Each number is 500 + 25 x the weight over its row's rms, rounded and kept within 0 to 999. Layers, rows and columns count from 0. Numbers have three digits each. The size before them is the row's rms in percent of the matrix's.

# up: layer 5 MLP up, 1728x640, rms 0.0685, rows 942-970, columns 0-159
# down: layer 5 MLP down (transposed), 1728x640, rms 0.0609, rows 942-969, columns 0-159
# gate: layer 5 MLP gate, 1728x640, rms 0.0674, rows 943-970, columns 0-159
up942 103:507458539512516475492513502492479534533493472563478513510451491489516470521518531494504458542460464475502477529514528499501469480470508478500486511493503507504506523512483488471522498468490429507492497501479506490498466521478515505516471467500510502510500517499518489486494494502497515483481517478503491472486507474533467495460510424504495495510522461497475496501523491495481501539509484531476433486449508502525531577507492495513480458501508495491501476487514494484478544546592496
down942 108:482433504555458490454528507524538541499518506563487478522512484466486494479532481512513461495483519485512481464508546485471492520502509533521505472503494508521494485504473494482477516476493502497504482535466504486550440456527507494515481509528486472531468444494515493496477532515526469447489511509503512483520498546474511463504491530496465507530554521502488504508496484476506521493445511478475524538501472548518541530506507511491472506499553501530474505530457451539475497549507499
gate943 100:460467512501477514471471471487447492529463499515468457524508509507520493538464495492496487501513495509529516469469529512519503491499484471490487476500496518491517504537523490508483475516504523513519525503497491559534501482489500514470494539518458487507494497542525530507480509491463496504487494485452495471483543513465482464490541511526490531496497519515519522547520518499490476494520487535517507514507509517469500499514512536535484458493488516509491520484525519550527534461501513
up943 102:471525487511480493475528497495464511466497472511558503499498494497464496505542531499508520504474494534475523490494494469482496503497495484465503491486528495498483508495468527492528490517492508506452483535498504507479513502544491509502484489493528440485502505545475486515485473478547529499506519463542467473574552486537518468486542528464492509538480534502496477510491407536515510460549516494506452481484506576503503500488497478521553480486478526489492486477491510472499472505493544
down943 101:522485499511507504485474529523469486527485486492485528502527490494457515483463512529504480480472472508515546479493519475513495496501533508490517477508492492447471510525495555482502491506458506512497525565489434491490486541510517496491522488518497500471485506517513486495475506515526473475526485530455568429559529526508484497458453515487510513518525537519526534550484459517506500478499485488524468495482523567506467506525492515488453468495548468487456500512511491513538517524463477
gate944 095:538505523489529512563555517490499471470478509495524482481489499509496518451474514492501500461473520531499474507482516516511451496495488487497501496473490496527531496517489531527511489485514477496487484515496511478501505460472529452495497494505536519477520478486500481463543491498491475524478482514480463535506559467496470510511509493478507553551504446521514461521500506487483503482542530499450494443537481514467493482476506488482543510530516484551493476493495468510516550515492536
up944 092:471449480555492510516518515539523537480484532516491456486525437484503469524442488489462532493516488516469511499489507501496523555502477498513534465455482488502509501521538544527496472499529457517456476503474501495506499488531492503477487517516515506514498467511538521469512486499506479471512495488435538487530479492515513446493538500507490475431473528491516551475500527530433503503505513521500490516483510490496544431526496513491463493525479531521496470480499513535492526482476488
down944 100:509465488497498477491536500470510509528517480491502483535512465505515504451510508518525520522514547522515465544521523489518527514485507478472511560484493548530491538469524592491523492500537502521497469482524468474545470538548477493513547529512502522489522548482509492528469506453522511475538455448475495452469462515518545505486497494532524512505488502518482517513459518505501531482502511529497498487517471517502566507494492545501472502502492525539485499485528480521525505492484520
gate945 100:513510506503524530495531448490525507481526510440503459529470518507487502473500560547495487501496521487468482510491486497465484534489497463494530528517461517532473509502469484479501477477514465459512480487508529494506512502528492485494490516473545527490558491520505450513480546461485508500472501506508474486483498483484519509485475508465511469551479475514518489496468529498501501515501545501514469510465483491514485503482470444498480483495506524517470515504488512530552477433538474
up945 104:507483477518530477519469489509490522499486492501575475508471472509459521482525533476473550500491526539500470487496501482473498550495490477471455509514521521492501524537454509504527497526515507481483479500497509463477553457462495531501468479478540503522495513510481538531504520506504515492457491512472533517473480466481503474507480497455505453505518496473508517504462529476520525490510504511466513471532472496486496494512492467479490469479533539524525513443506494459471535475495469
down945 106:479493513556515502501480530488490501490459460532474504513470515512513470497488501502522451513522498488493472497495523484525491473576523471503526467554458496466521471501516472538524442496497498478532430487486507495519527517481518510506490539469518459487519534522538480519477509526470541521541512480532510507480503493499475486533446506498489502508455489482449543550518464536475485494462504534526486539501488552496503530454487523477514500471517478487472427447474504519512480505482497
gate946 095:470442494477535473517525456542501489509479540497525494543528503460499543537500506501464537496500473508509499476497472519457528461514495476464499552488493512502536527501490459473527484538471443514517513550451460537520543514515519484485519473482508452463507493529527472530519462513493497487496513497501497494481475509497532460501512477468500501498431493531488495495488503487480500518494530529531488532492513512452543501505482525465513468465516462508505480531510496477485517505543457
up946 100:468505507519500489495495490465496492496498489505533471474523518552466485501474479562469535539521516521494435474509499511492473558474474480457508502474518509483512494484538523501484507527479492504511497485546523520496434483504528513425493479548467529479542472487480532407460503516509502500475501520536510542493478480490501501535509534519485521506503471481510496467494501476471466475465533486474507495488508532542502498477555526512501495543496501523530491474530453537502525451485544
down946 098:517505482490483464496480531511524473514549521484553538504508496572454527493491496540501484488538478523473517496499491496531478502521459487464490495535473525512505494439484499506523506483474511516507473525504486515449508519523478497506469519530490552497509506486528449487544524491474483515534502526497489490464489505492480534521487528505520496481515541486497474563466470494491493497507496508487491489478482503489493484508513498523496524483498499506511562504491485453476520456499493
gate947 095:514483490521499457471530496511500489469465552510503499474496527495515502483500498485478537490522498511464482489475504536540538493498507473512499482503483506491517533521493487525517511503498507517458500545488426486489546535563536495494520532534490470502520511495500459478523521533511518533526508501497508509487445518479530525527498469515490580554468506462509453478469527558495454491496505473552470529517499550453487468524475541467516494464492472491529464556480534457475496461477506
up947 098:527486499485518491444486502466501503509535485513507518518473484477483444490517503520506477518512490487495538522520539482493455485530523530463533529460480487487502547485503533484469521495501491513546470503465508471538512474451505548492490516501504506492524527523529496542514475438479503530472478518463475519494500534518490495491545493532482536484519457486504513553493555504473502496504476482484540421478493451489481511456489483527500497489520501464462505509479475516499422471502568
down947 104:509502494499476494540457487504504495510481455493443522508494532519499502461484484482490522484518519524527497433477516504483525491544461443510520515494543476535456484494524455460485449521492507479474507521443515529459506479487506479539493485497494479470518523484468489499543492507439517512482501505485512501508489474517456495552488505518479471452522465509491504491489490518537560505523487508544536523545508487542504517475506487492496525545510521480493497531548519533520511507466543
gate948 102:520490482468477483524491447492483492519501505526461477511469507484537507483498527489499541515521495499525491483543457475475483513509506484499505519524528470544522518453478475550508482458546477529486532518514491512521521552499500479485492470449500507500513504531478480498501508489499465527483476493502492472560513508493521462499517487515508457522496484505511529492472492522500492494477498505477487503478476528479474497513478481499520516486487515477505455534445502493481504500492524
up948 100:518480519480485480527521498521465495456501513501500486477487462528510505486516513526514520512519492511516510469507435547461445496522496470498517489484452505506533501470452494491459493520456523561494515470493494516488527477542538515518511481469526497467511496513498499509494518532504471482513508517463499478490513504484493487511482502499478477499459487497510515512498545483492551540489542527479462496523477478450533537476491486493488518515462562512477474475546519435492481538524506
down948 098:462476530483518548470470567500540516505500516487508541487521502513452505511518496525481465502474539502512482532511560505568466503511489505471468478519532473521509527552538472445515478544452498497485467527500474528522501507533493486453506533517538456492533486499509499499492503502515500505513506543506458565567528461528477555513481519512490533468496448491464476492590447555502494467480449450560492511530548455539502523517519505473528515485470486521457514492552518528551506473491497
gate949 099:490509476536507479496484537481498514475495521468511505508491519469519478492515511489501481487509507506467523540527494517534534516481487519500484460483537561491498539469505479472499501521461515487479509490505479500497477503514502489518489549477501503493462526493476467484541519499491509484475521522521484521482494442518524507469471492506528498446516502509503483562496531473527503487458499511510466488479484472501502504471476484534487490424460469507514475513541506512520499498500477
up949 101:469510488456500503505484541507510493544498490461459511532465506560481527527506507532485546498529465484538482515474465530475515522479509465457505534510493517499512538511496526535475489499502469528509574535521513524514469497495459509502517514471496469502485537499479502507532548490488450456483519463538473480474523486499518498483528526473499521455511536498494508489523502453514460464485467526530501544498486503474526478521471509517496501471514477470513472566474533507505499479467496
down949 097:456541501514519522501486481519512474527493500472551509486473538480523534524497487502483569474503472496518490467485477524506497551529470454501500515527551468507535490468493474506475486507511535471499480521517470462440514544519475501490459482501485514499542497480484515504518511510472482440510503469509513509518490508489483515499515505510530535492510498555532477501510457444510547461473505516506488481515522472515492493481492500464563502519461476445516553483479520448507492463559454
gate950 102:534480502496513510535496502529518522482483432520523512459478493424548505499521511499508497533477479535532509538490498519494530479500532546511484443520447440504555499451458506463490507547522480527536533490519528492487515520508532541503526518508457500483491494488488506519499536480516469470504499465529473499552486495484475537492526495517524503519517511471544550512501490493487534493493504510544537485504499513525464479523495529507525470521480537525492517508501501486468476488489505
up950 101:491491533495477537542482546510510495517494504516505525507478522476489530479489452482509517547545517487500558502476496472499530502493496477467534457512505510529546459474508525485503467475492473517494486484514510490494538502493504554550476484478454467512471530494481512495483527499507487510462494509508481534508432534473529535477481444517467464532500469452509489473538507478496524547479496501500508521517489507524509517464490508501510506497480512510468519523497472540501509536449505
down950 106:504516487512493527508467490466483521497475502469477551541475475494506504434476479488517518502544465468527483506494538494477474497495503519443503487496450477501479500478473481511504464476472493505531512535499493478498507465508506540510514490517498533507539535459518519524525598523525500494475550498505541512466466499426507463497512476473492490556510487525483500497501490483480531512498466465541504494447497541516486511448529493456524491556480519489520499548518488514521520456477473
gate951 094:517529504494492519511459456503509537478518484528532452518513451523494490501485528527498505514527516454519517487480525559487482507540478478506502512474459530467508504494436526505435501510470478514514537561511436480454517473517498536502506505507525495482480508520482478470497499524514512540534459438502549503499501499511511475535512525522463501451478492506545508500475477530479503511483499552479443487505498483503501481503471489472446436531526487457519547501514496481489504504490545
up951 100:469559490494485494462491495533485473497539535502502478524502494499521465509448553549471511485476506530492506487495454521521458514528435468504466474518541519491464513455496543466496518473485455513501509437511452526493521483514504507494545501484484512492464539493482496479480472540505550536543501450547511486510486499479472477529459488505479505481484536498567463500472502508508495497479486491522459541512488492507505537488470516496467510502459548495524467461527495481513500505490513
down951 107:476508501491523506510502513476513533501476530484479489463525502546474461469485499475494505495459505475490500513496493510523509496500521456483494521444525496480499492513494493520500515513530536455497509529514507473507475485528505464516493511514466512513507501512500488528535509552520511516487564489492482519471482492501498488527494504507487460481510514500481473496485484521480504509410475495487495498488423489529535554484529494499523463502502518485501498468504480500526551424496510
gate952 098:457502516527508484536523499481512466546505534491492492486504525506474448501508510524482472522513489476521469493522522519522505489505561510484485505525506510506502497438503465482464522496523516484503490476518511512496480524539470504485508531505495499473498509512531522462488478490508442485502536482481554484517488490516569502488539526559491490530508528490487542513515479538480491474505482503492503484509542508491496474493454530542491503469468515444485506533508514544509445502503541
up952 096:468492497535486504549512496524466466491479552506504527497493477501492479475487549505527509493473519478499467515514519525558539502480504485514503462511516548495508541477478486483513522506476527486477503487496547474497490536527489518504533468520492517526509471455500487532530449500487529511474496511501499496484500510512524530482504501483543472506478512452506488488532480484486498458495488487471520493511505458483491493505484498481487479473466529453492482511503485483555522519500541
down952 098:482500502483486503471540482500490479470527479467500515504485498526544519501487489490503492453494516483498505492547537462471499484530479455475532484514515508496477497511486486514503508495539478478477548485486536499521553450487457510515472467483534510462510491470503545469516493478489461433536445507513523528497510525472479510539496489484473472495496506525485485509526545539540507486470508468489494483489508491488517512525504485476524482466478492544496485530530490536502513528514441
gate953 092:460515493450482500513489467490469495519492529503456507519517474506457513537468516499501521468454429522518530484489501480518547491536481521507501534475472512520460500538550516517477514456481485454514456515530477514486507432526509511518511515515512514483497534496488547504506511507515498530489468498551565482505529503504504523460495520504510487491495478514498502468455529484469463512513498507507501501534521478522524507477479552510446471519466491500510480517484433506524502508508489
up953 096:519505496521509478509512475520503509496496510540480476510511473481462508528532513535519519496508429535469520477509498475487513484500514505471485515476466509512474492505482489463493486477500526477514474460520503539512498529523492519458517504505540489452483522467508546487489476476492487516445516532530476473507506524519489477553453492508514487487525516487502491497507483482467504497485503543474516504512543505482529504523477499503444481476487481492506496549480439489529528488490502
down953 096:477508455477527447474482504511495513453522524488494506518509518467489512546455558494511483505469484531474541479495499441493456510522482472532508503528459503492454533554520481509501488487470531531503450492482487533496469506459469501505469497519487511529512496500497501493481540482494502537504497480492511487470469515540498490461504509460508485471513481496535512459460512488493484496521533554465468506487486525518488536480496524541456467499497485517492474461495487535507497485502492
gate954 098:479465466476492484480491460506512500468517435501542478459465502467522518493476479494504489450490527502523486478501513488518492537460514530500469507497454525479503499502506474525548455509483476465501473465492494493535494476453453528454458521511491472481492485460522471506520495484530500528482469506507493577509484449495512475548499508527483540505498491515490535523533529456513480512511497480512514510520524474521526488463523495510515505431479497514506471550548507488471532541523555
up954 099:491512522496441520516493480487518477491549500425472503514516501489504510478493529508541515462476475504507482502497481498510488459493482512557508455480486499509492513520531511520491506516514519507508475492502457535544489507497477456512537441515509478532466510514465497492493503510478510511474510511543537437524506515514505528530443483560518475490479529499510467532502507506539534512498503528519530460481517521496526493488449521509492507459493486483494508474519498504499512492471497
down954 102:496501493506469473506540482517491520459506533494512529459492499473519513498469511478481488504530530529511499504494529444511499487528511466536490494554480489513492470486503535474474463577512461511543493518510465465488563504477483498523517481530491551496500516484494492525470541478524475513460476514503497545538499507509530488501476498526512480452483483511480460520503493438503512493491481501490526550531493466511514546501503510510547480503525493490480521510505492551520489502475501
gate955 113:529497553462450503497546538493479490487470483489474506499505440522499456473512515473461511530485494499503479505497539478494494496455540569527485477467519522485482510454519515455468493533545557490486498530495496478476479440518490486524502474494473520490484466510482460525519515453506499521508517509510492552504471451509495526519487499539491485518521495473470496528512503506490513531499450493481471504511492526504504507446520481519483534503514480491482512499479520506492448485472442
up955 114:485489495548453512533551539451500480501491521453485528493511482472497471463486489473504509489474522461513472491488518539505507507496509513494476525513544487487502494469525486478503489498533506501495503445501533489532508524521530478513480504510446537533463514482501474468557467475529557491515545502481496506503468491503455554514509507536514517558520494527528502527468463497462470483519523459503503513470548480515491508466506472500507504478484480484458528540456480473480444505479483
down955 104:505508527486498538498475488499525493535548513497504482506518484545470484502500528513512479481535467483483512547480516536516478485506477541482505507486481469489497511488494506505539484473502507507544511510484523562517510456495535492471488555499437560530463529529512501503461469521503517532536474496508533546522502506500514495494469508520477464516516513531517532492528473454511484461522520503507489520499470473451484499484453512521485489483493498537472545456507485494490488477505497
gate956 099:526514488483485523498482530479479540490544481548553511519469505497505481546495524477504491514491524512459545493508482501484528527464535525511504519507492505505495545506505477491475523474514503510529496484503479517501511498501506536483491515504486495493547451476495515433519506464516474505530478517519482456521501516483453494520525507511493488511531499503502527501489510509537474505521512514535508492551489481539495473517538511477498460493485481502463498544470509458547508468465545
up956 098:451534489492500507490562471470533530506477471497503469534521499525520528519493451509518475509520480520489490524529504481483523472498535535464517499515543507519527483505496485481501505514483508523507523486500484512474492516495488482524494502492481479519526472514490526541509493528502499482447508523481490504547514480514525528520522540512505507562490497478521510521516487567528509541505513504450504493465486504517485482549518460517503430483499517480523505444511506534488510520498472
down956 100:490479498545514503499492506513494459540575492505538479467479530508466499497483494493508459502524511495475519497531491496539490473524494542507518511493438503476490500510498506528498514471496541526477485519481477482513531501534461486479506502518490504496504503525466501505495498513462483486518484478512482485520494471538478517521481473516524550511458472528530518476497453503493508503524496503486532519538491461558506531451506474486513466490489507479473482528459493491456478509445534
gate957 097:502519462514512457493476498487499422497506524481514523484482535550527474486483470466533485538523536525496491490456499493512505473498500509494481486511478565515529503524489553492505509525462497472483525483478504476503532480530525488455467495458503506532486495475497465513454534488476488511509482534495466461480553487466541527480515557494470487518543503496506477490468477535481476503535518575466459471545510541552483497523486483514491509499501512479504535515479517487538474507528533
up957 094:501489474502523495502533464527514499518415568484522500456485500492478493517497521537474513507543469496496466464518463557495479510490521508473511523468513492468550464477490494525507501483485506547479523512522496514499476485463488492529517499525513551515522489494533478507457460470540559514498476495501535509536493500507497522530450509498499461568514469481462519513489471509536472499464464509481507507518475503512489469510512497538504495486521449480500466545497452518539537503532501
down957 104:508512485512529478473521533488511520551460505456478438452528487459476538498523515538505561498488483508492469529498487505508560517510516481475519478510517485498503461472498464477536531516469496495508485474506486484515510489490505487534490489517536541492528535520526487507464482445537509497466530514509474528509508494488502482470501497492450517489496459505499531494513488518529478494463509459476465513519470520499501502514494526487471503487472461474502515529503482489521518539517498
gate958 103:526473515501492547546490494503510535495501464469491534504513497519480489504555490494505511506529508456474468508478507478558491448448531505485525493502496519508504501534495524482495472466449515483503526531510494453496476499483520488504500488514507506505480506520553466503499496519484484523493483485546451483492515452493480491480484491502541480483488459488508506530477496495544509494478520511549472469501509468487474454517472501501470524497506467486498458468471534517499504467512525
up958 101:544525490484492543425489555538500506503486522528488527512495517493454507505485455506521472502527532470498508506484517511510512483518504499491517496495509463486438507532468474435514527528519496437495500513500534489421506467537529481540554501507461490477532532496492498433570480506468505504513491534529515546543530496483534503503536496485461476478512548522448532500488514516503531500515507518545467476491528513514496504511500509504528502483464511459527504478494522481460485481493538
down958 101:492491482459463510474506472513518523497499542475510476501527550516503565459481546492511483495523497520537500512462508475501530515502465482498482452506511491440519532513481510515519498471496526512459482519502493513559557540520493555529508536513487510462498473504509527509435501483474524506535503486482497505492501491505491521486514506510504510522526486485493510512509526518546509477487473530511506504496521444516498533504477503531511500536478511489508523568545511525500499526514481
gate959 099:487512528498498523466478501491490483524494497514452530541497470510472460486505524513496492477530493507474519480471492515512435478525494498498474501536496475534525478505466523536485502476510494500469525498527520543508483492529493521445520529527494515523471455489499488508461474483476506498547518532501466480481452511520559509473527525507519510523483505543506460456482495480559547552464533518527450451523516464488462487483516477493523483524538545526507505495500488489499491520505490
up959 097:528524520482503500495502515485490496506500496505538516511540438499445514513482532491496475495522467509476515503482480468478499513493503455517488527520455495519524484475445561496503486475512482485496517486532510533483508481500485511488508513475512489501474516527523484494477478541509563489524517529487486520474477511493502538524513485534486450516552506491528493495532525508530499511496530493520475534483453519555505528483502490495507539521513473527519507519477497507502489490533457
down959 100:530499508505538474487468511492522500481497473514507504480589481529512408525499473483475519516531450483516508506489509532482457441500444481499488494502512484478527526528535553475500482491476496499534542496477494515497491505514478495496463476540485515496544518511489508505544520500454508508471479497519504506539517509492521448475488486505502524503511509480450541502505518502488482507503503478506495498534480500514493479489490507481465487517524508466482530471453476537500546518510526
gate960 105:515489523524459496507524518486470523483481496439525449506499465456512491504492465483470522474491520462526523488497526498459473471504531527484484514488505465538512523493512507470491485454516507505476463450492511465518518544551527485511509522496506488467500504484460503535472576442490517484502508534497504443519485488523474495458468508520440515476491536526490489505496497511479459457492513496524540527494521526503484476456504531456560459477470473511487509456497518505481487485503489
up960 102:529480513508494510468472485490516544507483508488536521529491491522499511521511519475494505490488528535498447522524460514525533518507509489505493490562511483453516511499513503469512542519493519475498481550494507495499498492502458487491486469510499494525542497460520493497478513510495454516500489524510495546491505496488523488501534484478490482519467532512525497441499456507528488464496525519508558499487494500475526485494537485527498473499481501512537533502515469440520542524440536
down960 108:488540538510499446469499484537493523524526508451492566464447472498494518523528519529512501498490467510491485471471507498478505468509499509510552508530521453476501543490459484475487498527508530499500486519522481532484478524486488482509542510478502501528499497503471494465518534496508506552484514520529516500520474504448511482483482505535524509511501524491520514455502515508492484510489484501488478512493509525481448481475496527514538510508516466488461516533496503528473503502509492
gate961 097:507504522490524530490480506516501540513505511514496482437509522493501539495477489512503508492496510496467456494466477519512487530487468474500474529516513510474479536491483484463512506510455510519510493496540513506495478491479472459478492480506498517524510483492542493529531533532497552547540510464508512538471489467485524502487517501488480488482473486491533466483537511495485473508484470482458494498506525489475470481529477463496503479490474501504510510504470487526508503503484493
up961 099:465494456503525501538482484519531503492475543491521503512517479518479532509462469473493475466546499488506508501493536500526505524498520513528498477508477521489487482490502495504505510509491522504556489464500517487526475478459565503495515507502509477473539515496513528493509462506550513566517556471492525489527497488528519496505478477487488522523470497514498503451522511552502503484513533475503553533513512502526517515491505507483502467487499467510484495543480510525550481522475493
down961 103:551507527545480549472501478482493487484480516497518535486465522524480472531498477520491485478480502517492540508486467498471501490510533477519510473469490514520461452519500452504503489501512500472507453499463517492492551473512489488500517493449507484504521574499489543526503467476497474509490528542510534510492492486479498517502526497474462496467485512515487485447498488530470498522541534477498506479483515532476509457518512504516504510515511515502468487544528511514521521480511490
gate962 093:489512481497499500486518505442460532552520501433497465492506490512517489497446486510475496480535560493518552484502455491468516519500519521492487497471521474460525511464475490491489480501511495512484444532533517511502525479517495494523495464456491496513460468527510500509471485496478482528508516498493476487449529497493511524451504537534500470480468487526524487517525497508504502516490518470517514492545535485491483524542503517527503484498455467524518487525486507535532511488464513
up962 093:485491466494467487522490544455533549529520490490505485488494491487532495461515523492512508522493470501485508492456507489516512495498481510523562518471498494490481525502462457512506501472553518526475513499558479505503522507524501479494530498500470498503500525499532527507540500482486522496519520524528468465512512510563504510489483530492487516484497476482470481516494533491449504447431471474474491507484512516496477496506517502516547494543507496504530534507495506473535501455510523
down962 100:526499485518504494474479508483492471518489493508482489473471507514485529580477492498512514516473507523494474468493464475505530460473516505491512523491462471481519453498492490500451497500451538492487554537506531523505512527459498562488510505533469467468488489502463505532505505469495508500488468490525483465468505455539511516559534516504514478482522487462497494494540506486499510523530467491442525492512502500493493480550472504524468476485493495461538477534488514498491504489547543
gate963 097:479486469521478518506499528482490483489516496480496509498516481489470529502480502517500500498491542480482507482499466512541530511477494509491525490518525493544492530501483547478494505511476462431480505478484533496471495532503504488453537499468489523513494523536454479487511491456452519480492515537526481464521511482507498517455510507496489509503473486476522518514513528526517470478515511524480494510547513490487530483505560488525458510500484506529512463476487497522451506504514449
up963 099:485487458470469544485450492505511488482442485489474553505512519476527516490505484495516488488506522508496493521445495506471541480490492515494522493503519469533502504526491461444472473477535483472504508470504468481479527496485519522489467469478493522530495446485470496510512463473486518501448491467536501528500495519564459531450525530549470480521522504482461543520539554552540545510457507483495522447468482456485538500514515496505485476487528503498478510498494498464518482559516521
down963 099:497482553519497485506505516487518440513566480498500501508470486497530503526482497469510464512489486508501502484513577498509534518483495534537493468515480483510493459527454520519504534539483486528500501525548537468502518500546517499461465487539494503520461514505495493474518536533540489500543552453480496496500472450506482494544500502508499494454487474453496495495462523488502451435529486532493471521493472498567464516502467524473472494484469511480498462544540466515469456464483506
gate964 098:494533545482457531544514443500496533513491486534494547462528499480561514499474501542509514511444485513508484478515537541477505504496502486450481483493494516522517467492497507526530526527519489484528458548489492493487509504465541528488521496503455501514470462482536503549480477508523490509552514531549552471516479494483550496485506476498501542516492481541540536534493512519545528539514510509495491466494505469475461493497549518513493501543485508531441514524494509521543526502489502
up964 096:502480528495513507489495519517471512474464518500494467465559504508560501446495470493453500430502511494472481546498462474506546514504496532544541473449457470496494516498511489491512488457460473470512492455486478530526523508481496506531462471497501505459499503507497476486557526513512505525489468478488480506459504522552494494502459527476467509507535522505482475479485508512488513502539506516500520475466520487523511513470497469477537515484496501473480529502483487463531498472491516
down964 098:494503463470511536428468505457512511493503508512470511538482499486512484502533517490486537498495525479532494488476507490457512515470520495527498515491553479509555473500527514483473489490499486460523510480549539502487461483542472540503505508441502450504488470525508528495531535493473486478442552518490492488458495513528537539556519507511510466552503532518561475488545502525518534486536469476542494485480468473455516488518495459478497482490504488502505485510486550473496477509501496
gate965 113:557507525489487531507516509487485507526477495476546530483470494486496517441496515497487443512497488512520484465525492490502524491501472510507502520530487475470486541530490530501497519518531488499528553500512519522510491488515497517514536510482476511488551493506519488511477543467461522463554503480457546517523451477488511501490499500484509524513479526494506502535478475481519522457512501516502481501509496498508502527519530484522548487514521520499502521525487436506515466535532487
up965 118:469518493459501473475509492492490483491485508511487549524507497545559514501483488494474448500498500484526469505488490510488500485526475488537478496537453518511486466510509505560480489499544500492464486496464477492481510506475544515506471521491520541509474514479499502484466510532495519538504508537499489513493515501481522523504539496546470516465472529483475495496456518465445471544476452592533488520536456513528522465510452517522436500456526510497505497534520487482465451474488499
down965 096:540466508457524473497528543497504553459549483448542492454551556510502470538505477439516478532521528516463493462500495480489521477513489492476532524479418522523556497533528487464510477500500459491505516505470467514473497538484531484463474472465497549476503517481458534508488508537483470516531519517497495451495518463472459418500502520487522494508504509469502503513499528509504494515485476543492464466532482536512478486480463509484431477464500503517516494456542450516510511445500489
gate966 100:529537503509480499493470473535510533487526526476515507506499481496478503512505534529475460495460500543515490498491536466482505501498531536488495472515469515541498472525520500484511472508509520516520500480526479493494510498491490524487492486489475557489507471509510477502562499459512518512494500506462487544487512512463419489439502513477506486509501449495510514531487539500499461495485476457504522514531526513496499489492489514492449505498448501449525524533536529493517508467500481
up966 098:514503493523499546502493516487513493511533516509484498490524491511463496478482485443466483537529504480492484524508452523498534527495465533515521534466493477527499501479483544474520456473518453504519519514518505506509508513494497526547488525511514480515447483525483452516513494497511499504456465486521548492454480495491464497446470522454479462502510534499502498474488467499481516461503440517477546517452501479471491508519538520525492506501492473471529485498556498471540566493509499
down966 099:551514506514499501511476479499456499499488524556523461510498501500497472496542526511520494498437544522577508504521503485478525512514507467531527450533483486482530516498473559514509497500485526507491488504508447475470505463474486543481500462513440501526490516514513490521516499504495487503453526499507494479568510465474505500506504511492508514492484506493487503427428522524543497543515526538475466485579489511493506529483455454440532490516495500526466529542468498522505495470507502
gate967 109:521491515510476491532506518453478487528481514472533507519535489493498511518525518513494518513483391491480450518532471486548502511514526506513486495500520499489498490538504488500498534520525475485505525494530489542525498511531487528488493497493514511518530516473510473476497467519533509486533489516514530489526499525492542487484454499512481488491541469519468528525474516501496444548489463529445545489516539513520498461522478493494545532515483552538522510536495428463529520483478537
up967 108:485498570471448491540483486430485494497463511499511527489518490523475512555547499488508490467496455483544454520507446514545541481491533523534467489503495528523511529480466501473515482527501509511515507515533514530464475510482472532509490501489500559470518496479513454494487511481497507519508517458459523529526511536493451479492488454503486477508510494516489549488512490477474471577522491554496508490558502526520470480498513460473502481461533501492506496500529503465496504502495503
down967 105:499479506429508486518539490513516487503495520505524514481488502514489502555512516485452515496510509477516513490466515464519487495505492474533472495503544515531454476485504476504539484505534510510425508508503500473497534489492497459500512506535472528495468409498493477498407459513524513491536504517493542480485488516480510533518532483532515518517502556508507501539496493518505529533545439514540502499510497504540483502535511461484529484479471504498514466538516538501510497512500498
gate968 100:541494481499485473471476490529501566511486505503479509451529481515532480527520485493515512494551496505519491532534551507487465516512528481506466521515496536559491507487502494495506492507450485537523463472503459455483516552516477496512494495531498513525536534491471490533563551486509513465481492520498533514514498508487486478501550507513493508490497472528484458490482507549478535488484495527503508496538483498514494557524498524500451465466554498500481485490530537509524508552494536
up968 095:515539466492486503469531491475529462509490515520496531506520525527502498510478506529528469540482493533502517483495527493489527533503486479506480502547471522471487488529561506516507523483481506494491524495537512549517513479477470502520503465516504470549496527489516543507536526522504521498506521514494494504481469508524524472463471501490519510482493488490520526506485527528515489522504479519538514463497468457514486520488520482533509485537494493488505510515493543545510495539512490
down968 100:477503401459495507530515513461509481499540504515507502469490500493506517505459528456517484519502551513504447490500458472524473476521496469532427548505501445493499492537502481487497451457482520521499535533477551480556491488529511514518515530522531550513443469529526487500513487513530517516500468529541525527456476548497480474496460497486486501518533511523463517555493495533489474504481467493495500543533558459457554477492519513513467519488530482513548516534511516483504472481471469
gate969 100:537491513477519495534492521543505506499472440512517474531470488501520509466529520483457466536508506452529502553529470494493501482518487516493514479502511506481495500478521470509537489504512537524507501526505519497515499447508508502525506502476539544497511510495468543527491507556494484524473543491489507511465507519508494499515529505515486457459506514475477540503511525517486482527483523453524459477508482445529519505487497509514433506481488514453511516505535480537495490525518522
up969 104:495534527468492506490444502541507529479568501512533493512467488502515492460506509498519555493520539510482508494472518470494474531497496523505503470513472507473466521511477491521473521489541498477472476472496500509479555492524509455493504491451492496542448462460497522500544515510499482475579518493524476548492505531510547484498532495475521552510538534501526483459526488479489469474542513520490450486475480481520476483509489451497498525523517455527475519531508527473505479522482496
down969 099:514539508513491540505477505505513495503517478514493516493504533511508533456502507484490503450535459471503471525465503525477501512506488545509451502478446484476499460511451476486496476516501505547457493510507480518548482534492486515446501449514513526497485518509461456498500533499474477486489512492486488523482491547514548530537500510483475540480529520504488509476516466521524504539485493435505492557474534489512486470517531481517509522465538514530470483553456516476517531456485504
gate970 095:472511518511521482521529481545493436494486471525508527535458490531525475485508516486480505508482497476500508546493518501511502491498507546495518484493509492505476485500525518506485478533508494506489518485519517482479495513501538473467489507499492502489504476473474518491456518458456501505500501492478525487510480540520478511531531506488515459515494496534512497505553526509521472530461494519563522516491443515512484462494461505491461527521497520479480507523456493470485506491538501
up970 088:507493498537457481474527506483500485465493461517512461532531522471506468479538503489442531508484502458487511517480500501491502501451519513488499512499542473489450477483475498471492454506496522493510500498581517516467506519479527477479452529488487538497522482506536538477467483503537507455491467507470483487488476522485511502496513514496529484502482493526482507477526501499535507544520476522491472507424480489473480474494530558494494469529488517494466533480505530511477501493493475